config = dict(
    n_head=4,
    head_dim=128,
    vocab_size=27653,
    norm='layernorm',
    norm_place='pre',
    norm_eps=1e-05,
    rope_base=1000000.0,
    init_std_qkv=0.0209,
    init_std_o=0.00523,
    weight_decay=0.16,
    lr_head=0.00435,
    schedule='cos',
    train_tokens=1040000000,
)
Each number is 500 + 25 x the weight over its row's rms, rounded and kept within 0 to 999. Layers, rows and columns count from 0. Numbers have three digits each. The size before them is the row's rms in percent of the matrix's.

# o: layer 5 attention output (transposed), 512x512, rms 0.0518, rows 137-163, columns 0-255
# v: layer 5 attention value, 512x512, rms 0.0506, rows 138-164, columns 0-255
o137 107:528498491476500502472487474491496482494479480514492503495521479490500516486506510529502534501512474594476517492517508506511448513480517508499523523502510523500486511512532465498458462502510537495505484484464490501474506553521525463546523503485507532489537518496487494478536479502521492479483509481533516489514504504468497518483498534473458525498480485505483502557510545496479469492481518473517462581468494463497495501558506514526499507476502491524511485474518472449488537527554483488523540513475466492499538502551497485489491495518519533501457516472533500480488498504428508473524509512492480510489500481484466480473512495559503501497521502508478517473476488477463469482494476529501487527508506480529512489479493510507490476489541466535499522518531504547510479477542476
v138 109:494516515501464471476514487553491477499528528439497473431490498490537484493484527498433527503499510477541513488521477542504461542510494508505492527507494452498511477499525488494516488459493499491510501509502489515590486504528554489473485491541458498477479534418508498519469524511531459546514524515498488507489532493490523476513508490485495509516485479526529535487524451538479486493495478454530480552531490512536487509534514499532502542490518500471477491503492508439532490534494487496510464511506589503481519515447529529434473499517519453506512497489452516497506511482509532524522492465507504524536483491490484507460518496496467515520500470544527523438492474504489492471499483452520478505486519490502520469482539493534469489490509511476507529503489459479536484493503532
o138 110:481513521521467476450528507536495482504491523477494488416479462498545495515450531509449525504499516476543511495519485522484496538491486507490478523529526461509541506500521469492525498452510511495510500513488503522595512467551552501465479479536497491475479518414496503512468500502506477547524534519510486522497516495489539489501521501496524474483487480521499532482506467549505514535489484458509489556519506494547510525528513488529490527500503527481467494537501483447556486525478487491507455521527555496494496515411516520435504489507512458500486500478464528505502465480508518509497505474500521523529470491506496500471501523464473497512488488544513519451504493539492479467470481472515468499493505489502493487547544488516466502515508527505497530514482461491509478497498525
v139 108:470497510459532447451493460516486501508500529516513500509513512534466506503518520492518533488543485500550516498518497512514475470462498476470491520477509608453543507507461490489542489442508487484512517514500479511498514503546496510519500458501529473497494479504511493494516529525493506542539506525510486555524484518409529489513522482486482491501497464508515512486459493440521497505522567483508489564510495500478538505512510469445564493498470516506514491531482508439520493512476492502464579497544448505485488526569563476502541510496455498548529496513529510514540488510478494520482478516491507491496467511489509479434497511508525499509537526489499492453500531491506468489494495469510485501515481437475497496498479489522490484508530510438496477510498509528502473539515529
o139 105:482491501441508452484490468510504486488492540505501518496507486500471486488527500485498518501496492484552519514511496503532474451491532460469467532464520576463564518482468471494537484438507493502502506494499473489489506490517503476515502481492514490472492478508519485497516527533535511581521499517496484537519497493412505494502548488473498507504503493512497490471474509451484489508521567496501480552497498477492528484520516470435533492501501500473528523511504503453506510512480491531464586498547441519490513523570526480482498496492461504561488490497529515547545480471486476530492485500509527469495479523532506465445478475481508496510511529494496488458493509504490475493505487469499490529506466479486525514501488496517478479495523523435489505501507535511501499535527559
v140 107:501487568494479534483515494453480538501508496499525506467467503557505512508476509499488506486543491480475536484494448509512532499515462499472493514546500497475545516513501508527483512526502514495535509506528484486495459486487532483466503504515532481503443551555485492495532494496514506547489514513484468454455468485474525489510504501522526500510479555549501459506418505466498503503552537501513520468507515509509488564500481490493488544489539522528472530474499516527514513494475493519534467525502496494492499487472519502493536508512482516530492483491510471507475450504491500508498493529548501538540486517511498491496476508486491500516497532464436493517520492484499489467503505523511510475459485508463504484515510500486525522522503490554519467477496400520504494479491501
o140 104:490494570469473539497503498466491535507517491505510537474473486548505508496502484486484497498525501476479537497497467498496510488514466473471494511552520497470576518505501496544489492539505535510523518489543502496480473506477547486461521498508518498463431543574483497507539506480512513544490507509481475464479443470467525498541500478533514499520501543514480476496425496461450542509520536481503510463519504485513489568503502498516456542500505511518485527499490509529511502498476492532555489515502495492483510465456514515472527502522493528550463522459508459501485450531489499489510520518524495506542480510502493513502491533492526490498481527475453477532507467534496496475506499513510523501467507492478486497521506497479482513528492494553512465472508409506512497474504518
v141 101:497471523496498593498483485479516548472478479506500457501472491526433503494464509477471513488497515525492492513501507458521481495496487496491500501554501480532480488497485496511504537557502495460490500521511465495475487481496536500512550480551538478492516527476484526517483521479502487503504494455497488553484531533509488497506491493501495486507519546458500488499551503554475520507522540524519508533476464489515544461522492496499491462529500469521479464483506512453561496506501502477467487554570526490507521485521534529492485497527494524508454500510492488511439486486522527476520507523493524476517515519494499529492525524550528501510492494487498499507513511502491524495498499484524495502505497520563507501469517493507495522503485491491529447467528500561472485510489519
o141 101:499480544501514573515502484470498582493485503518502488456503501502457516508497499486467502498496492511474459494500513479523466488509490478494503511519510474566491488506516475512509504576497498454482483523490472514455484485504556530502533476520536473487498540465471521501480510469500473502516489468498505544490535520493499495498513511528494493513508550452498497475561515537493506498502523519504493542487465488503528508545486487488513480533482463517501478503521490472567480493488481498476497525568515486511508494532493510489503480517492521485464521517479494509446502508522509498522499498491509491513523528484491516473523487541523517506488510508497456488486506493494519496511500510508501508476497515553500495483511481508478514519511503499509456482517496560477531525493525
v142 110:490487444493493483489503487522499464478501496450472497504473521512450492506505501509532526512496478466475494500492511504479560503531521478513467527503478459493549533487503522490540512525498505520566492509499501500474507513445522471496493461495496506470497480502489505490519548509526485436478475471499539522469472534529541497527493508510518512509482537497502461543540522451507502481463545479503516511492474501531461472484479522489553522472558577484513469509528492478450527478501513488489504520512550488493481537523476487537532509498507578517496501491497529526497451511462496511525481499505488472514515502504528512525503502535539481497512519485483518530475519510469503505481483511492521530468514517486481482530466490494505478504496493525545470510491470520526484479491466
o142 109:495497427486506495495531492528523460485503515455465511476475509520462496520490511519534495520485472465463481480501511521505562492531515449503474506520498461474541532491501512483543504531496512506546497493491530484484506511431534500506501464510485502480480484517485503502526521515543480433490490501500550512472474519531542494489474505519510525503496524486535476542543531458512501485479571482507522511483505479516446493462472501505534521497550581472512477510492506474463520474509507510469507507502547489509471547538475489535536506485509556510487506490511521530501477505445488511504488510501490480516527503487511517523493520522524507495508509497496495519480502492484472493508473499489542528476500514482503481533469518491509469490493486522535486509507469524506516502463492
v143 106:483504505541491510506491519468495531526473473476491481507490482539521516499474464500530503507500483499528491493500492474462497565532550483504502487474490486526512533467513498460495511435504484488501501495474460517484516476489513509519436489527532501494509548501505504510507512509511497483561521505505515485518508475534439530497490514505520492503491545470483526496557464485532478496491539465476531499488450512539511509509451504522530517473480463505458527473466502495496517474515520489544492490488509493547532508485497494515537509487506426567493511459527512486507479470486528485523486525473528463537525526537530504521478496506469510500466505497499471556518531496476509564496533470496499508489471478501497514527509448491524488485506517507422506460556517495466478501512492
o143 107:497505495535475516509529537492510531511478474488470483491501516528518500538475453520538493515481466508529483494511501494488527560523522516501497470478494476513517546471505477497489505438506472519484484484479482506496510488479515485507438495518528497494493536508506509503491500497520523472559508510513511472489509478531451539481497501513528505494495517500482530476567476482483497488501512490493531497492436500525472510490466510535518516494503471501447499501461508520499501492508521503557478501482532473531538522508503501526534514515500403586483528470535505491510496509478515491520455506500527478505541513520527521537484477507479544501461509500495477552495523455471486547492520501504499504493477495485497527565506504497524488442508495517450514487528499486490472518501492
v144 113:479510463509515456504481472430517503548485515522509494511508515522541484501522472494488467500514488513475512498505505523492461550542459477513513476486465490482511484491475542494510523545505504469516486515469521518538522509508487523517527529503524468520512524506476483480467506500512482476463513498521523482521531537474491472491501497513487482506516525489488530526510523518512493475522487525511510554486556537489506488515485522506461481507465551489492513533480513511475529497511515489470493497504484502489484517510522505458505495493502499515486504502519510510526518539491453526498492539483490437509526509514524495505481490470505521518477501484516462460510498505506509559493484513466470500496480443535524506490514489506518525498475507423549528503519553516487538498539474
o144 113:496488454508506460505472498459501516538483509511510491511497495511549475500510505484488474502489496501475514516510505540483489549505471514523493456497480511488533493489485530511493539541476495467534460507469518509546495514494485482519526541503526492527505502523480501475472501495500492474452526515511540497515515524482481485489512491487468470502513530518499514506517502519500500496513482516510487539483540533487510488480469510498464471510472560482499515531470517519495542507509487492477489500512472519484479507518543510431515502524494487495489510487520522489513512534495466523510483526494506470485544501546524509496483497485515488514486499509540451461517508502506507552470478498473470479502492465524525530481497494495498521526500489426529528497514555533512529510535485
v145 105:489511477440507485484472470482484519528500509476523493467552530513485542503484513497472493497469496471522524495507486541549489468490498485511504512487481508485424525490496484510547501516504511472487495499510512474562501490503528489522501493501498492474509545518492514509491459512525483461443496522495493559549490534544538516489507535506506505517498481499533494512469518489497526528494485536518491560498463417480504528488486506483509515509475521500494514504546501463499471481570444497515528523482525490513508428450495529486459493496511537512460493506468492509513494541545463518504488484522517485517457476504477515483487511494510473485512521470485497494523495500504507503471498528478542479461541460488507519478494486513467538516466479493488547491510522520458492458493533
o145 110:502518491465494472501497488487515540513507505482532518512503506502468542488484484522477511494482499483507528486511503543548519468492513513503484505501464535497400506498470502532552492506494503489499497506532524484561495504494520476555505473503497473487503555528499494498503480517516480455433497523496490523561501537563530515465493534480513518503475474518523484532481502500465533486509499531508485562487471429490505509487498494477479522522493525507480501516527496467515467480537472452515537519485541479500531421427496525477476462518496540521474500500486497494508478506542453535494494472510513475539471476500485497475495496485508475504529527521482485495514502506524522513493489519506507477481518478506528508498507481515455531535498469489490530480521525513462503465484523
v146 109:521484557512528529466506538519492498506502460520478496466485492487520488528532526508470524495522486494582472498515517504513502504537566490516473501526490507552565482500494480532487527568500502515471509493507516513525509532506519533467508532437493467492556499516472514501525503500511508480489513482495446577512507533490532530503497494506485504493527467517502465491463514529510489491557436431538473497505486497544461504492479509451498516494424503524467534489522508465483509506518508509498465503503511497529469531508477517510478484500491492547533502499508450526486490494546505489488488443480477474510520498510522546492487494471501518513453534508494474506528511501485502495470513541492531488540496498519493509491525489527516517507501498486520493491510516499490518519514506
o146 105:532502568523508541492486528548505503506506453483491506482504505491511472506535537534477477491519496499564473537508503533514492509523552491520476515527468519544578463478483509502494523576493501494491480487526508499523524537485514489487511517457484466478548494531495520508518503460528500485519527512523456570509504506492535524497505510494511539490487491522518477509463506519489505480526431466514472505505472495533496510469468501440497535516426495519471538474491508462496521520510503492497459502520514484526476506497481503515505504500478487548517521501505450533471492475522491504487494464494492481508525470526535503488502505504511520526464523500487478471548495536510523492508508486476509493542513501533498489479514501516509497528484520495517491486530522489492504509497517
v147 100:509476518504469541487537539525477515464508533455490485525508486524521446492495490506508504500513459488471517495512499487488508534509514523541518498540503517492517514506488502451497510497498518494470470507527500507452516523481543508440518524490505485496486502510459514478524525535528488511514494501494522480511548514481494468524494508494536516502485516471508483471517468537485507500475467498513478489485564545511522537475439449443515507472505491527537469510494494487451528475513472520468500503504482508505463436495482520505471522487473456491504503493474535555531504487495525486516464446481503469483547494481537499496468521478515506503495481483486511433494468507516503476510516524519509514483506511548492481535502500476508484527503493483513508477522505447520510523487493
o147 098:499489514523485532482518534506513537439505540478481482506495502560515436510483494519502491479497454485472512473522494503496482507511509498537522476547509540520525529501518497477496500510502538489495493564542505495447504520480554497447540520490493495528502506504451526478513507551544536498504476466490502459510539543475496481490515493513569490519499498488476479472504469539506498515490492487496484473488556542525514525500461471472518520481493498509516443529532514485460509461513458488475499515502497481486464442481506514492482504513514456494505517475467548549530492494499543479497496471486518481465564482468551492503481492486514521522479494480496493441488487488530518501499508521541545485481488516532474496555504525501515483499516511497512501508511507453519496515491482
v148 109:491481493518493538507483519505476504491523497504518525470493501533462470505502508511517473488523501477483465492509539462475498506494510502472509494482527477478553491482525506472488492516497510510516497513494488508510506492474507514520492493500508457505436545475494499483509510510490533489510518492503497508522472466492504532501501487517511510516465499535475472490491494470504479509461468453536494507483520477485501532524485504509482468488516511526491482516532492547463544514504482511512512539519515468491548451549502510544494498473487507581464498497522489466495509519562473492487495484484471480516521477460507483465518506510479490504491544470527530459494496500496506490480482520496483521497500480539494498460477507480518504513481501560500465515479520543491517499466486
o148 107:501490502496492515517490527499477489474519519505520498469477525536471477517521485517522492474513522479489468480501526463483507513507511486486480479515525495470572474498515490499501484526480479498516497508489499523524488516489505522492489500502487483492458553471484505448494519512463527478516517471470512504510486481480483545501514497485526535496490515536520492469477488486504454513490454437503510494511524484501508544540501500511482492483518520534494482508487500545466527500512469488512508550491508464499532473575497505531497515496491537581492503501511484479511504525548497508490511496493501458516499469470490486432497479488479480515478540466539524481495478487504510492494496496501488507477468500526508489484486473482497500515475485558493466503472534538493523502465474
v149 108:481514521529536496496512463471483502497498436513495482444499501546479478501488503521498483533495484456499481515530530531506523467530534484467495459515516478494489481492543478500488542517503515513559505499510530499470502466471554526494502512513538470546534550508491476514503507509507461478482498512489482525525499512483475491476514512516527504493483485490512509457495493517461464513490463476505515518534502482496469495535550488480499449489521470490486464493456498495519512497544574498523505494480460518519490495518515485468505489504494511505496499511481521462508501483470528503499550488512497480536499498514473501508522507505519500490531538515515533450470514490503482477478511459513473487491473511477486519493495511517541564484474478527489474495459559517506484556519521
o149 106:465506531554539512466499473469482501493497453493476500442517494552485510484498530530484510520494492455478498529506515520502506453519531486483480438504520482522494487501538448506479558516489571509552484513498503482441484488490542475489494492534508492557526534521485507513515485499490521469481488515509496510507480526470470468486522494517516500501528487498502514481524518514472491514497471471504497522549493466480450504516520507495475437487493476471500493516472485514545487509528569476524507494471460493480485518524494489477485510474461490506504462503505512465519480498475510518467505491493494481520488498497490487504485516500494502487519556514503521446475502520500453483502511468537492484504489501475499519519536518498526540482497487522498456496487547534515499582514517
v150 108:494490489486455465507482483486495504536504498514518495489481488539485510500508484517489486520498522487545497519493466533528483515499496484542498513482507582543459508523492479475449523514510503486523488522512538513547498519441498483526445462511536511478523527541525499479509539506469511477516501491495539562426554487522532513487494510510525504505519463450521497489495488522492463504481489487494494484519460518514537545506492526475537449499504486449509460508515505490441473457512517500490488466502509536486460505470530481452471499493443512469510499513533440494561494487503499473502533510536492491507476529492497501527475508484512507490468472495469523457482470513505469470502522518502496430467500533484488538536526502487504516471530484497514496501508534534489519493509496
o150 108:535486490488475471503507477500519495530505496508502496480479492532481487496510454541473488524481520498550487508499477534529481487485506492518505496494493572527464485522496501477458523503495516508537483526494516499541477530464514482532444444521539496486505508539514492496514529508475521507534477483480523536439538496535547490484498508518543479523484486473506511489494496534490475487486484513517493478514472515517520528504491527481501484490496495449516458482522518518462481449486520470484491473512513517495455491464514483455469520495445520457507562517524443506571510526510511454470524531510496480515475509493500486510466500485496508474483477500473498465508486519501486466507550512538510431496502504495507538523525505462511495455516480492478505479504542562483505490487501
v151 108:494477519431484469483520522496522516514510544529478503457497524487519539489476475487487500511503485541500453498529519512496530534514506521531500527527509533530517491543521517510479483482525512496517487481483509534463482489425448500492513502495470488479564482557527506455526491482507446442509498495500467524487510504436486554510485527484484490481507526499528512501566478462517492472473532541501447490500512518552554461479441518490517512522496479515509506457525501504512515456517494515544504505520536510520498541483484499502486499517484486477527501520504539492489542495455527512507505499520513503463496470531479511516518498564491490509476496524483526460507521510498482530514501498501562450516530500466511506489514485479492499510497548441511480461503487480503479454486490
o151 103:521503507458508475495507487487519518527520555510500507451499512501525542503482483498483506520506490571502456517494516492497533515501491543536530540506512502536513502533498518520472468488498513496495515504501490516457488516424488519491516509475485498460557488571518505457512475476487466437523496485521449527514503501439481558493487499520499533526518504495531505497564494469532500466478544542495454491500510507539548457480473517510505515521498492510502488457521500497516504470506499492526489488506519485495501530491501485497510509499483479485498517505509533498494540473451507476491493488532481503465508487502474484531502513519517495530465488517474527452491512522482488503501482531515532451504528486437525512515502509491483505490524555461508488469519492464496489490479473
v152 108:441510478471506495494520485482452480499518514490498522511515523493482509519518497501503488497491516466466520516496522462544499467482494492459478475531503483515541500488524543480478487491477491473505455484523509462488529482483518486509518508516486491495484550504513488467520498499503484476473446556508495523529497544563456484482506521503503499503490476446479540555540575516512512503508522530501532526508536530492545471517504502513472537484513494510527506514513492510546501498520503499500490502491524504485469485416519513511475507496503480459482500545497469519473509487544547498503473491496480512511511499506496489445490478470486489486468493515481465469515520507507500498487438507541452534508505491496499508496543488495485485510523512539484521494487494538491533492530515
o152 107:485523470460491507496522532495475452531514507479494523510513516512508513523523502513517480481516503460471523502490509477526502461480495501448502457522487487496532504503522524500472490464506473448503478502514497475477496489479536485493517514510487493513505538491517497464522502501500497453455452557492478522508490536561463495505504510521488492499513487466497528552542562506500512496516510546509527521490543525482538488513502486520483560487494508523498507497500490505527491493517500513501499490496515507494456509405532498499505502489501489463488490569499443510470522503547546492496458493502473500500530490501497484465507482442481472464480500520513481494498505470489501488506426496577469527499503481498481506506539502491471500493511507515505505502500485541495519491517508
v153 105:454485498505441501487489485527493491481457510480525504496500543438502482510507518504490522511531519492499517509495570522491521480481508490510453518515508572518506518517505441505532527516475503516508486484550517543508486515497500498520536508528458507488541504463489491479471476495499505425486471522490513483562468451524527490504491450508501502489456506445495521473525501573515519525502521529502535527480523518482537521474479492532512493491487496511456501496501504507470479541472498498478491472450525513500503472520494493422549512504491495485523490453489479518508558499518497501483524513488510488497538528471492512517482500495488496481542504492504504481498528497479511457454455500503500436528496500536500520510471485493507486499547509548517513478486546471522485502524511
o153 103:479492490511470514465492464532506479480488482504508502466526524451523492516499507529495508501524504491517519508518554497495489473497492522517501518502516548473477511515486455516521539514493511537500499482525523516519476506521517487511507509506496531527551500457479515480490474483515483434491436518501530496539480472511515488496486467496504500505520475443513498460554486569468520523484530534500530507482518504476543516474514520525521504476480510532460498492522495518483481533498508521483475498461506470528515489523473500431510487505466497483548498460479487497525560502512497513498507529498482484492512502468511498512495501503487484487513507516481509507495489478487513451471475482485485433491503497536466481493489521540521501543523503545533512478510554488514514496511506
v154 112:524489530490484469485491499519491492480491465509537542528506500445543540498468471483519498492471517511500511492502459466537505469506490501478478501470497469467518475520479489484502494513503509438493515481477538539571483464524439478459534522484521506519462563452516470465472466492505496529519497489509500489509486494467502530493498511506500484488502517530492506470485500534479520503490609494531461484520496474485567498492511445485531510508523491511476543524505512492493503465475540504464481502427561508505539509527505493537514484510524460506471502498479465458506419507527520494523482535499520563481476499495511502521488499510505507495536490482513501547468512503509482516519494488512513519502492528462497545534527504490468516509491525518485492464486513543527484513502474
o154 107:531502551494485495501499494515486481483470466495542526525516512432560533478477495478490506477506500499506503509510469495503513467490471504498467520475496483461529483523480486496495505529486500459492499504497532514581513471550437492445519503476500516506467540448500499492492462494502505530520488500525492487500459499456509532494501524477487481518501504505505491498503506514515524506502605515506445478517486494490562511515499449494522523509538478501473539535518504479497481457496541494472464490434553501511562514530505499558516491505524476509476472498488463465515435528531512506503497537503500551499469498523506484498493506515489495490513483500474494530479483511488497509526486496507496503464514507466509501505503502497510501492538522525496506474482537550524490501518485
v155 110:500471520482553487536506513513489500469497488462510490510493515484486486535496525497538557514503514513487486517505495488481505536495475510471485472531500562475538515471452514513479501507498490523509480477485492530526492507474481505484523513519480504494483477439530508546479477507512503526525439473486450528504499506540533494541497484470492532507491512479532492511497471549491500489498557505530494509430563509499527485521538517543503503474512502479494500481466515505474508442514514520561438507526507518497455516529476483490536489471511518460521488510513556515511494525550480484503461499484499450485510502501440517506510499477508477516518521519462537515527525511513534441499435495505478490511514482460504473493495520495501501475501488455517517495508483480490511481504517
o155 109:493493530488534468522502479527534501472509470484496495507489523473491486536500527506526511509490519508485457514499490483489490531494472501465475467529519540463561520475485510508478494526521511511501507488474507533511477509455499526474546502538484501500501450434522511551484481513498492517534440478497459536528481512543506505503498475478504546504521508488504509530455483562493497510489550507518484528434545508499515491505497513563495505495503493439479488497497488497479509439512524497541434513538500532518467541543491473457537471514530491471494493509494533517512510515523475475493463499490502479480490514511439507484499476506505494506528513518468545489531501493486547466494424471483498496517483500451514485517479478491501500460470486469525521489521482494518513459500496
v156 106:502491504458527462517508537501481508475503508479513497481505498497476488491506530496486526517459534484535441503497481488522471582484515482493471514467516479535530487500485523504518505537501497487492518488473522520516494473501503541534487496467479495492513477505518508483484452483538506515513481507513503460523467482526491501485500465496498493498488491424513432495455524464489515511494463530461505507463516515509471438501492523478507486490530482518454498507557508496459495480507527510483473501460466485493496483502445525522456488483499506467497497497485518498466520521458555500508480530509502466442461485505510493454522496507516533494491512484518516579526458491484515494509485488511473497458488507509512482480515509512508494522491513537538516487525453472517540492500494
o156 104:489511517447522472500507522487495494480495514487519482489526492493467483541491500503495504518479535481540418500520482498520486574487532464496476539468493501539542497512475514491499495538509481476493509490479520515503494472487496493511471515476471532499513489516520507471511492487528491510515483507503480480521477480517489501491494441475487490470479501461508461499428501483505509500482437541516522512481523503506470466515504526505494501515541505548461515495511502490476525480493536504479461488464473500501487469503469541505489485498496501455497474496503526490461517537473569510494505518503497471456470489499481496456509493516490509507495520486523512561511459480478502483492483511524495475464504496516518510500545508506503497491457518530553517498524455450553545517488482
v157 109:508510509465459480487501471479499537438510510528526501509489497501515485495454497501512518488497522464506531518524559456514480508486460510535493503530488512429465507475493454501538545515483496493520484507474475513492509494470487525495507555508476515513482533435528491531491537494476518445491499472497477540497489502489478505496497473501467491496518536511475478477500517463465549473448559534502487447550544522524525549527498471483502519476526470492559506524485505490492469527511495504463506493482507500517577538514527441534503497490488553562502491479541435479466519500485507471498470483505526527517518460514503487526513493483491512507510507508506468536498507525501483515519511499530479426524493470504492494479506494527474528498497490516481534508457539504504500542495482
o157 107:478515512473492483497486490466500514478518505519509490488497538481515492494463489475505484510492516457526539499546557463521463507506468503538496540533522507429459523463518486495539562507485503487521497507484482507494503478476512526505511568485505538526466506422511507529485531506483503459486482459484448516496516496486479495503456483512484491484498539502503471467483500458480517502443563502498523440531515491518535536512507471484468523500511478477569507511496484507507505538471482489487487493482502509497572514542513429513490489483471534557466522494525464516482511511488510462498489487482496522501501457513485475534494494491470511494530536498538458530500483560461497513529521478540504441512514489517507487491509473507477516478511532507470526510482531517505518530514478
v158 113:508496461488514446534489498495495490527518421509462481476511479499505516491513458495456478525530543457504468489530486502527524495465500498518499501447475491554548490514489491469422487519504492492523513527504524524532506529493516487486487501504469475496465488521532505505505506475494508522527490523496491504549467505519519499516512510518483499500534465483512512474550513458543465490488499437523484543536492488499497481474490474519470457489523508519534463517457496508497486485489508496556500474508475513483514493503505510545507514492567491547460502526523476503458485521518463508491473541512469497481581497519478494496515493491488510500529566529469516507514491486500484493502491494513516542469511476489518486507547478507505460501478551432494524475523472484485489480500511
o158 113:502523465487498459531497493513517498511505454508469484467511504477502536496512469502462511526510547458497460497538487524521483476497515522514527478420473477547572494538487491483440495504525482488504527521490527498544494499493498517486505511522496484517456504524544504524516523501473497517527489533497496510546487506528517499486499492497489489469539476498515497491551501453501461499491476440533500537529517496493499494480486492496470457489523518495525469499473482518513502477482504502522524477483474541499499482504491508542518503494544496552487499523517458495457496500516462500480462560506479504492579483545480472459521494501505493496540535518470510491523483453481463492513527513510477537471493490480509494535546492513499463521477523442502511494497470455488528467501508
v159 108:490503533493515465507510514498502467521474484534492488530486507468473516468474482511468492489492503580526509492505456483449521521488460485529503494504468525540548491484499499497521473543510513469472467492442504482505481500482452522488546511471524510510485511522524504543521488502492514478534482520490488524463559494546512520482489487496515497488497507516497487512522496497478497512488525494497427488481534474498452560482504463498503544498533536528525516509530485496453482547524499493470481489556529523530508457446505467508544487481515498486491506473475447506546511514512524480543503485482518514512460519513504503546479490478476485484455502505480501489522555496499471510489528501501487509482497493539459525499498505512506507501500502483500416477526477535470537473485547
o159 101:477510524479504476514481496516509457533481490517495483509503512484469499493481465530445491506487486595542502487495481489445531517508481509514478489516474534531580499470505487498523462545485476482478479501425514445507459507454447490507556491479507504519481492531519465549509492515479508487524482512485488489463521487554510532502493489527485492482499502506500512492523487511480494493504525501508448458458538453506461531498509473476495543493524525505525516524522505489465465539509517523488480504559519485507496428439504459528538503485514507478480508464499453500548545518505530473535486506490516528523463507501491509530468489488505508494480493498501510500524520516504490508489543493494504504504514507538507511511508484498500514490486511502492428487524505549480506475512534
v160 102:508511481533506455502490516522499502458448495516453506485491496497509516489503517504448490486523482508526510518495448554549456473503492519487477537509487520493525504483500509503516487442493507475546532490480501529519525529537437458520485547499523522502492494483451472490479484495495466482487509517504473518538478483507512514520514492487510498518501453556498474533496458485509451500524502536464477473538466491487509520476498502496495475527520481471489522520518517531498537503494471483495467489483495489476528431477533504479531494509518552412506494470508527489519507493538485482478504454480513468468527508505482503508490499504550504516510516521536491521494481495492479512518545442491509474502465457493494542495487499499486528544487529522550493482500492514524478480474503
o160 099:481469489504506471528508493560479512456458490513438509483528490505514514500486494497445497496490480511531521529499454528524466475482501474472498532492493491509518488484497492506530461436526524501529527489507488537515541521513436475541477541504546493503537518450449512485445496503506480450495488511503483519524473490485484507497523499490495509503540454530495483506509468472465455497510489510495493495531475488451472540508488506488499467524536466473500502504540489538455519503493459510502481496474499499481521432474483525499500534466519560412499494510491492485532523533535471498486514479504513519437537527522483490520475520503546505483520531500537484504494488498488521535520532462471486490488515484488508525482525512524493528558506500513531485489496480498520493473466497
v161 110:494474518485463531499516487515511529523507504494484494501511518542534527485478521494511517511510505527520436524503489475498497495520524495495494529544506495502511491507517506494500465456495473470469519487528520534476506489558502490500480495501496482501494478546530479571482457503507505480502424514494470444490517479536507477491501497509503496508472488528475480540529494502490460491529550503503561528512498538461497469525526456497510499517509547459550579488502484507464480489519446517498557516472516502502552542505524501498512514493520523517529507517460478552514468476457533483488489498502514500516494506459470510554507500514481548518480495483527521442503477489505485510498508523483465433511502525523494489501504510523521529489494496497489487507475503493541511497502498
o161 111:476482521479455529514508479547484527512506500505502486503494496544538513513468526462524485508507513536522432504478512461496517495500514494486512531533519507509539508515528510496500468460503472479484504493523517531492506498571488503507457479499518489503484486558503497547493465504516502478519414501505462469493512472538506455530499472505488493528499500519497486536533504504466460495515548487497555530518478523473523485504525473501509510509518549457542565501491500502488497497507445494493548501468519498501554527506513504481515484501517526513528519518490485531534467482472523479480502502501512484510497495458502521528501496522472517532514480495531505481528480433503509529487502494487498429521484513516528491487462523496483510474493506507487495492489508498527502506493513
v162 101:487484486509507456486478485555471485519531519486503450497482492445496500501533482490526488511496500555478498493551520520492471484495473479472477471484485489521538507494481522477530536418516498497463503525454495498544501536440490497475440482528509508542508545569488535484566486501499482501520525469511508502467489494532489506526485481497510503483515504471516485491503485498489455484487505583497517465471543506511524450551494493482530486494501484461468464514486471511487530485446492470514482500469489498514480495414475497509520513504525463520520500524478484470436485498492549514473550541524489514500500495503497499536496525491477528480573519517478513530512483487486521494455494489502523512505496502503516511485493483528515493505499514465506518495492469497529498474501488
o162 098:490482504527538472519494477553488468518531514489511467501466520449492477500533498532538507507493504575500471477542511500509494490478472464471477465464487490514547530502476518481518542419513507497481485508450502485534511497438480470491465483516494492520485520580471527467551503501479504505518543502503510484488494488557498490516460493530525518523516512475496482513475487502513478496489522579496523452481533482515540457549464485495533465507496472459476461502511495517518549479460501487493465493469515494521499514413468497513500493499515470525539468508500504475427469519509556539514512530521482488529531471525491489512508498482473499490518538538467498517528502448499502490469481512493518490505515525508509497511528481495496520505493527477496523499512473493520505478503481
v163 106:514510525521552508504493493499502513480483489480462511459454483459469534496511495486476467486507492509459559494475474480521492454479510542499520518481526499473467517504545476498496550458489504541542504483473537482505473479447442455519483527485522518509529493442496477516555525506525522493530530535504510486507496457542482486495484453476501509503477528505510526498513489464480521513504463528511574445465480531551528489486438479507506518474513515475495527540487514497478476553501512498473503508498460503502517532528502489487525489539474550517445481553512434488528525495511494527502504464500502515546447499510513472506499496500462510479508484488497557504483525500498515506505508462505468525497492506511474504506498483486511511481488468466496504535519543503528485485513455
o163 107:502485520508557518480509489477485507462496483492494495448486525468490541499484506480497488511535494493449552514454481463518511471473507555488527514463500487498457509475516496496519552448488496516538506484482507492507453474441424470493487524470530540498539480429485512518547529514521511464499551504487527496503501471562493482528531476485496501495519537464510505493511486463480488501497465513484584444501493528540554504510441500485506498484499518499459535526493522470468518551511516525461501512512471523495500522517500512507502506496479538517435540541507474499516509498500511532507515521493513530538449503488504483526499484517453495473499512501497544505460514530492509530495511465509490544499521499501481513491474479432504524490494471468482477533516529516540515493491480
v164 106:552514482420474473515479523505480536462483517505561491478510512476496473486500488503466486450498480455479523516512456493515506457514459514507497491518504517515503508506499492481516520484487514470502487500505503471511522528506475449496496505536482523489521514502502486501483530491524515542493477514505549486467543486486477508505506502500504499494493512493513446494509450514519506500464426480513559509516454479485525469487492552529511474508467476507503583501515512523488465498492574470422513521472480487496508514497540474494478476488517528474500504520542474506481485493489545513504508464491520530513535522480498495459497527511520523502473512471494504492493513504500502529510486490516511544515542520551467500525483484482518499472545497510476479501522483520531477496478496